{
  "n_layer": 13,
  "d_model": 64,
  "n_head": 2,
  "n_kv_head": 2,
  "head_dim": 32,
  "d_mlp": 192,
  "vocab_size": 1658,
  "activation": "geglu",
  "norm": "rmsnorm",
  "norm_place": "peri",
  "norm_eps": 1e-06,
  "positions": "rope",
  "rope_base": 10000.0,
  "rope_fraction": 1.0,
  "qk_norm": false,
  "attn_scale": 0.177,
  "bias": "none",
  "tie_embeddings": true,
  "parallel_block": false,
  "extras": ["capped logits"],
  "init": "normal",
  "init_std_qkv": 0.0625,
  "init_std_o": 0.0123,
  "init_std_up": 0.0625,
  "init_std_down": 0.00708,
  "optimizer": "ademamix",
  "lr": 0.0012,
  "beta1": 0.9,
  "weight_decay": 0.2,
  "lr_head": 0.0114,
  "grad_clip": 1.0,
  "warmup_steps": 471,
  "schedule": "wsd",
  "decay_fraction": 0.924,
  "decay_shape": "exp",
  "final_lr_fraction": 0.0,
  "batch_tokens": [16384, 32768, 49152],
  "seq_len": 128,
  "doc_mask": false,
  "train_tokens": 156800000,
  "steps": 4947,
  "dataset": "wikipedia_en"
}
Each number is 500 + 50 x the weight over its row's rms, rounded and kept within 0 to 999. Layers, rows and columns count from 0. Numbers have three digits each. The size before them is the row's rms in percent of the matrix's.

# layer 7 MLP down (transposed), 192x64, rms 0.0951, rows 123-156, columns 0-63
095:454434420503374488454478402430564582495567495473516517502503498532522470517418500455518545509432441566376410500585503422437490510583530543543475462553469525522506551477517518542505506497432466
093:419470455501554471349614489590479515540575486517423512473469530446461451452512533512490579449522498586465493451445455545470476560386499487555504455474454487548537482541485494538434431441531512
099:375476493513520571403485528497465452453495480456511436421495421520542593461507543503511489504505501466576504465531573548488480529540563499518416417565515406505492507416534538468398605545550512
122:487514487476497465456584452551406461524433452443495420493505522459494476509610564577423484521582495480555464443416510588482578533472469536577499451521537478514479575472597499464503419496522595
093:548461573535459549442499524543529555453444432528457579498423478468463521511543618473509570485442533396408597509461475440525535567503451528512544565466519520569495478485469387465531420522527497
098:631518496490404541401522499483566577466484514405469499465418531504482500446439464559491485432530478469496517497460517476434418512554435573490456483580524439601551524563475485523589519441535504
087:519554466528483484613525466475525555550436571512567580512485460455488537599503430444545532477539508596492391487508391478438515475476510588515408597504530478515451564509467553430521545494490500
114:499488464470492448485568554473503508482540383507409537533475502591526551547546597518586495515402556487526443467469507505590601551568483440518427451458492487502541476562594499475415503521549543
101:512533514539456551511499558389458480528490397499530405579458463531524407524472546492436503430552401509382579504471508488489571501466572525503503475446417438454553492526563528493471452549478436
090:430539573477540483520407550502490491450526467534554477509476585618422596514506471507580421463535513381546532415460411450459571493500509536539469515508447534483535488510427452475444430456499496
095:533445491500558497525487469561492515462496529564501519512432425477445559566520475415402488594579438440482438503430526498466533526570598556540569499593535548456531470481492567521609538501576525
104:373569541528471474581556564546576506548466457479571520482551519513381552550539422519530538446493525570473572471495489466443523529502465450467558437475488515559483486638476484514509471469458415
094:424455521492484491529525557421489576565589529391480508461504495508506376467513569460420536460484492528499569582437531592496502511472403585478519486489541589440547493507506467464432477518449430
102:466453536532462452587511542473531490510557511491484474496453511437441551483531476421493513541480496508478444470440545532434464402377524496580478447424413506448537586401598500433513592525530540
101:460516523600502597475573411523511586497497429422474508389533417494475372482481526489545461480495534471502530489536546485568480525555510456511520412464416487559580437534509476469529565538563512
086:518604483461448457417538497481579429493481482588395485438579567586518411511531521523469549530449505518569545517499526541540548594512430485490454449455498562543594463559458480497477517442446481
094:523441444486496468398543435466535562547534584414506476493484578503588363483516539513513483511491601480527458548590494482624459435462484466513443532556588445551492515551480507500516478501483540
114:564465515521501508603512471467467510506508476451572560415544544437569474463418497493510473502502443635502599547491485502515507400543464592431519611480497515583513544478566574564519522502469505
110:528475543588620465543503465473456456615499514490523507483602585548577609487474518524494411568529476547572449450503511564509536424478508503568492505450609466507456529495476504558563509460517518
095:536452398489522547595559458484419481523575519487549430489608408405570555491499563436474572500554551509516477533517535506452518466554464453552575509451499489505503493532553432590488479418471458
111:499570530520639589488474499500502589453465490553453528474518571504543475598563431441575505491514462392517493558441543458561470556525559473523513509549537497471574423432472613504480520506499512
092:500474469471543520450485478492559508355508481530461491481390501561533411429469494516542480516525440540598561536453554519460389549477474425538556462418432496488575466492424493413516540504517541
105:449567529588541562525549487435432539533552473443480439488550550511490415468498600552502500513504447498471489552407482474553465519558547476569449467384488544560582468459478436483406516589497530
093:476485457540471444495405505581547509495519511409524522370508455500529448526477514484429554531461539484505494553444475420471394447596503569620489563472451487497512537500484557519483564464388506
109:541506529483463437513542471560610524582579519453504529452572629505508467558449537515576497507465638511511526559503510492449569516558475421491500432476496583511486429482462429433505524554553510
096:510509481506512451580509440518425566441490489411479501519447513521499379519501508498476473562399613496420472427544502388457591498459449415498444454519546482558477527498461425530571496461540505
106:525471498485460558546518513511590533489457610473535405566490499502525517509416444435480487445438536502511369408560497466493445435554531397479555509534516552463533544569584541525428512464460532
090:482534558444514561512544509422521359478496429455510428575445436529488505534537502549461554501507520474570401528479487460489470516507433412556422624508500534431507464443435491538548440499446541
097:547478497522520445543474533504571526508414513446380501581492485393497528529550596478466534475570523534479539537541513480423537479562420509472547499491485478437347510580442502525498515420457439
088:443544524440500498430609514548541546506578508476511506517557499576528505449499457518562446587488370543391457560490521408438496493507476470492447541419468388478474420438453486533487529487504501
097:488506448576429482474476558515516494479601512391500473501443527450524504496471493541532520504388453480505544550605512460575390488556480524551501469512445437468494529549438596525424532508391569
105:498575549369488541511526415473493498471501524553483448566557603619439514516458523519499570525518563486505505469513487470468574503469587460484468473546459514524482458461533425588518486465586622
083:528527502532543488558495450497427450489515383499508617394432472418509484475504506510500553514511521393528451572514467502584525546495569562415512545524505466500513552490461560570360475478459491
094:515416558538535517478597474439531437530541449468551542520542413506556464411509461459530509467515499459535447533508499389562519583552505474536479495556577524444443537449462488501552564411485369
# layer 7 MLP gate, 192x64, rms 0.115, rows 124-156, columns 0-63
093:398473531491505499548507555596464510549667449559453483514503480399504476433510546508485527476499488513497450502512398535517485650431528527586525496535476507518510440490472477471441405479515507
103:539483499527486541435478502388458459461541578435573469507511483562490426488536543557517474519467596481499481553619490508442531537469564447507430441511530456573498611426472504483396513464417532
111:538542482397348545536560468512522489415575558504448455477501521453489542435455493525513498538392475517537467516438497391535485501592570489550520494514512479559529569526479559529459429472497411
092:509467538527498551444581487485517485402401550457478551372433432451464531460460542555511493472423534392472578473468491563439503528538523489470495519545513544569473489512422421415538557526522558
099:462449423563499532516545498518436463507543578529547639516519435461435475469518514427545491444555393534492372529526541519466542559457455548452538491539505584433479563472450507500447480507417502
106:492454472499424472507524517528433414555542566487415456543515526431464487479551486599475490541452542518659473519526591446567487563447501469531515412499558504553460505409467467545423511531487449
106:556429447526478457509434460528535596568464497518452523471452512491450465566557494531568547519530446591386394540492518365415568522558552437491443501508503470508473569551499520496480454460518521
092:523510431480500523457518535613502573491525616533500548418459510497578480535402527501508467567481594533500497586576513534503518542587416516483529479596511478521466636522431470523479512491520536
100:513495542451520429462500472550518483426546504519464457474538551638471459460568537495430494519434525451514549473479411436440468461462515469506479509531487467508561500419370569558483535395474395
094:555389482464532519490507487490503502472425507447430475580491460534476507498507524399454501563539410487568472494529511622481511537528516535474555462579605486434531467470599482544461580441541599
099:482390489480487533432481408581467465435544536550416555482526477416516419505497508491468516524473466512460392502450469591578528448606585492557518479495496423475498546433539504574521495501561549
101:502483526498547420455544539516495582517602413448422552325471501495464474532479436497477553439500429522471551479544529531460420526507458529490521530500553516475560551555461401502429466546519554
107:517484512483448457451571375554498545397490495512503465504630562463448489503477463443533478449477479567483518580490455556552431555447515459462551594577581500479491510477429506528521529395536464
095:553484504447546519562413487590424517461523570579538497604509504442542587544525500465423522573449479532445522457515474469414501471486501569541437496555457533450430536503579489596485437473561558
095:470507497517523557467492479566408567465487555421525475530360543531441519468530572568524471424507524494537526584450440590471524470461568471407436508585507432481483453498486492529449511601551471
099:468526637451490516520522450527439478539455493522510569547541591547546483449558495573517450548562506489556542516463433447577562566435568498550508462521541471587525537455464522501390532494449405
108:515381553510457545487620452516456479573485596542524603568470546521491478452576533509432474455506491548594493483493517458488508549587538523441475449518548413449502434575476456440450505480472467
097:556416471540471560547604533578442482493519536549456476440494523489490501554440521432549462533436512516479507432484486554529511445506513538541422413507553559590562569649502481522405473520465488
098:513391500457457544513499439496546514482568564507419469503586460455528505425576598516471506523532559510578509579526487528468500500514452392560513495520548459556603487612465410510452483455457476
106:538432555542472424515593458583534472464511503473545520488480489426546514453513505521460531600473415535505572441560410501502550492653444541532518593533539517490493548552403518553499470529509460
102:493589512538487469435484459483454516549493509442511415487572531549382583587559495461401508458462520536486474486614539502499533532442517578450486460526515575470434553588464511506402488454510448
100:601513496480478473483627573588592506476469460421516479533470510584506517443557550422466408460417523517483542489625504527464516500505607524494489485540527492482511541533540520575445499449429518
091:486469407497520497429602487393463572558567492500486510549488430495541460377550489428542485522463488422448443480458480499482469604428511543454477600552457556520513550508465493413528550469498492
099:483463532536459476566533404572463529452452505453520471500452437539622527454603542473468549475500412522405541477541433532533564580491561542521548570498509427498452564510500515565453458423542461
101:479481513369482588503466575582531617539513462532521445543516534567551493470445542452500513485420584613496453581564495506489514491529496486518460529482534492573519613588527469460463481536463473
106:461530526493450458467628508475493442495536562551507482536612438468526480562482492515488544646578468510568550524568456461461526593530438487461496578469534484431513539429507457477463406535510473
095:509554487480469479418455487550461533476486549417468456529412562501555428487487450536460531501412511521468459654546474555520431434465496515499435491543473588453552434532517537558478530385434482
099:483522594509510591489425565456517527530526467516356473447499541458489417543456471433483577505537544571444529500461431468519524465523489605573522440519587483490432565500459490527459427537465438
092:460478406476494542422511553436499494579476454451468634468454467434467513549504548587504466463495563490521475464544580420504450560522609499480527563509428584517455556499522564504510506520533402
101:525408518468596541502521518537486522397542564556522463539520487412483494429500473471491465483441435499473433550455493454529487610439486460557564520434553553453513545643436476500559582480490499
108:499494457498583466494525541465451432497545575464553477455526513387438539520597473434424534518526510548496588570516479444460415471477476509402505545569495489503442533424537473537529492534371431
088:543494503540521516530604515553521564471481529495435441582539536492523455546476521607480614368483472571450475470534502533506567497517450567528435529512509444547500546543511527453609503587579526
093:526532528551460524515560478612443531576441517513410406523482587468453478471496540489611635482486556557491534539416514555487547486599486508463480524520446432500526525483506438428529462513468552
# layer 7 MLP up, 192x64, rms 0.111, rows 124-156, columns 0-63
100:625500550466504563469501494471478524475397512426529575494437544431440455504490520367538568531489495586544498547457524521480543450513575537439517611494542499480429534511597471560524500544466483
095:585474557524500515517379490504478559532514537610498626525496532449498440470564543505515606537495521510525423487461354524509513512411470501504475533505469535497489512497442547498463380435507539
122:490530484455498505580504467447498543421464504490508504497452482366437521481602439500516562448490595376428482447521485610501455445383512478484504521516573479488492486450489468486409483497573515
091:514473478422640452520535545441411483466582561504475416446513444525526528554453381533475471460562465526477402445437530531498492508591485390550471455485469584514532493454515512482473493492480504
097:447523541451472426479596560434455565505515436555519456525459416565468495457560528448539443549446548470493548569513493458520544436511541556415484594510494591487508518580527513544409497546523597
092:392456478490512452524506420512569456515506493575478460553541602518456526570506552517516509525442470462514510561482511522599485557529540445547495398518504499596543539550489539605368531543565487
102:547510473499530570514480509499482427452545555400529454398400471472449469505512518426482577454602562559438506534534492406533423544553498435440502429462509456470503481535449507435558428473471433
108:560495467495508524375532447528472539477538458427459553572424526450493503503487384558592508442478526502568430493517504436480559490448464537511412431585507548518539486509400531448462456504558579
110:495474463505497591582414491415513474541491485532454550504603448499474586431414483478554415468503455548508472525583493486549565585460457494571514494564560515506458407495465493538506497485590597
098:582534480572464486549393503397488373453537541457422471433437560449564502548401565536500484412418448504497503543551460488481514484534492446460500528451455507516482539538495454509414431516498483
094:485572438445500491425442478569420460498435521433466578445603531533506438498519525466565489450453558471584500532504564589484557525377480442492447539474487490494531566505442498395462558475479504
099:468512537460443434544443523515518505509477486498457484447464572452521486555549509513391479554535557520429512491462526492454601585586493479522485418518612470514384528529543444554524459603559428
102:510449462446558515467502469505556519440500398540422431471533469440482541563603568556618447513472493536468531552484516503586583534526486608431496518486476486528529535429386548468513552481510477
105:593582415530415511522426517578496483476477460551535543459588440519570562528610374514448570496429518507500462483446464502487572477549512431498422456553468492503447486498512435507512490535563485
088:464470495581626539515494517516431531619418438420567563516495505515477527470473425456535394455549445479499494510519456528460497474497449495527562568555557480487468643508456474500558495541489549
100:412561595521525451519507474613561498475458523515489512447525514530532502487536425503454483527471573502424526572457549434514476465544472638431499572521495505454435413482468569417540489466574555
106:435539561530459500454444527425453547519490457510586537435521480546527522442463480530434436388464493430400494522433591410473526522413470500493562597510518518498513535467581481556553462503424482
107:520514522359529508450557585442597558503500533538520511533487522505514458500577592502539397434465479525531552511476526509491522491530423414549564477573432471587442541435473527563449458565512504
111:572536516500613473506441447443428591491489571540553493451484544474485508531449405507419577526449415507455435437440571410465489527521511574543538531427503458490471452436542520590500530494484479
116:581545494413542460529515447534530477344429529541478484535576528478531468520475489494532435589556480516540503496653514485543528484491512440629566471540485599494532461530493525501519520457496522
091:529537438537562601591500508466543546525497492508526540474504352503480517532540465483462499490534550385415486357435466477533524409481507445480489528555477497533427562451465509544571484511482550
100:558498535507486466584461542519575486515509424557479532505428492463458535526440496475459573499499453466617592484517556629513476600467519482542522555557522554515528520394457485520548577494597454
093:553506525499521448491522524440469453450391514522528485495386541475411558497513406534545377535562458485452502482553505502567478529436485408398470450463574558524527454540484468531461561510546428
105:522528489449474443490559414495617480540492532579503551517563477505499485512478497585492595474477521387488438528470532414495506501463507470505425476620427504604418461480581484567474560467501509
101:524487461500427397494526532460506523442493546465504572444598578480517582553446570514537512394490473555515451537548449498458497477442476527391483454462467521421561427543508502509493422521604566
100:517521564443591504588543504476535444469532396498446521543564447579511546492542488517471477565493564430443545523459402472562454466539505517459494507604458455500385488459522472521549483560398550
092:511548401510501454532544478635521551412423571521544571448519512562536556471484497448594505394572471545434579441482538468490474396564506485480474464498500530508491583507549469548482468481521471
094:490518451480505454503413475608510539469507566406493441497461373541552583429562577547472560564510426417452463448475516507506450542581532543565438521507544547426535546514501504564502505531497494
086:543476475580572519501454522520490399432407511491512446538461531499485646508534592504527537455449543513531638465462430509589471461512458585472497394512525553548495532521474535471488530496524514
094:542457608580557526447492511536472501489503527569499454460471369595511552476507501550441475496496624512506503510561504477457487411536545544491472587545546469518519451440508433451518613502583474
108:430461502616532617529498513475510486517402531490526503546605531507484548569488452517563542451528507504491511445459447571485415599538515557526478516364438498501573543531465466487500484466571449
081:466462460443424348449455543441547536545491569529535414566515500504375499484454476492464475433518543534515473484477537523430439492564473381564543461509424503442499461522547510540565512498480451
096:490604456477417462499430568554514533569487486489449434468601476570479433472497529569437444450487464525476520485575466611522536500474473558560425566566521539492548505412556476454462413519528495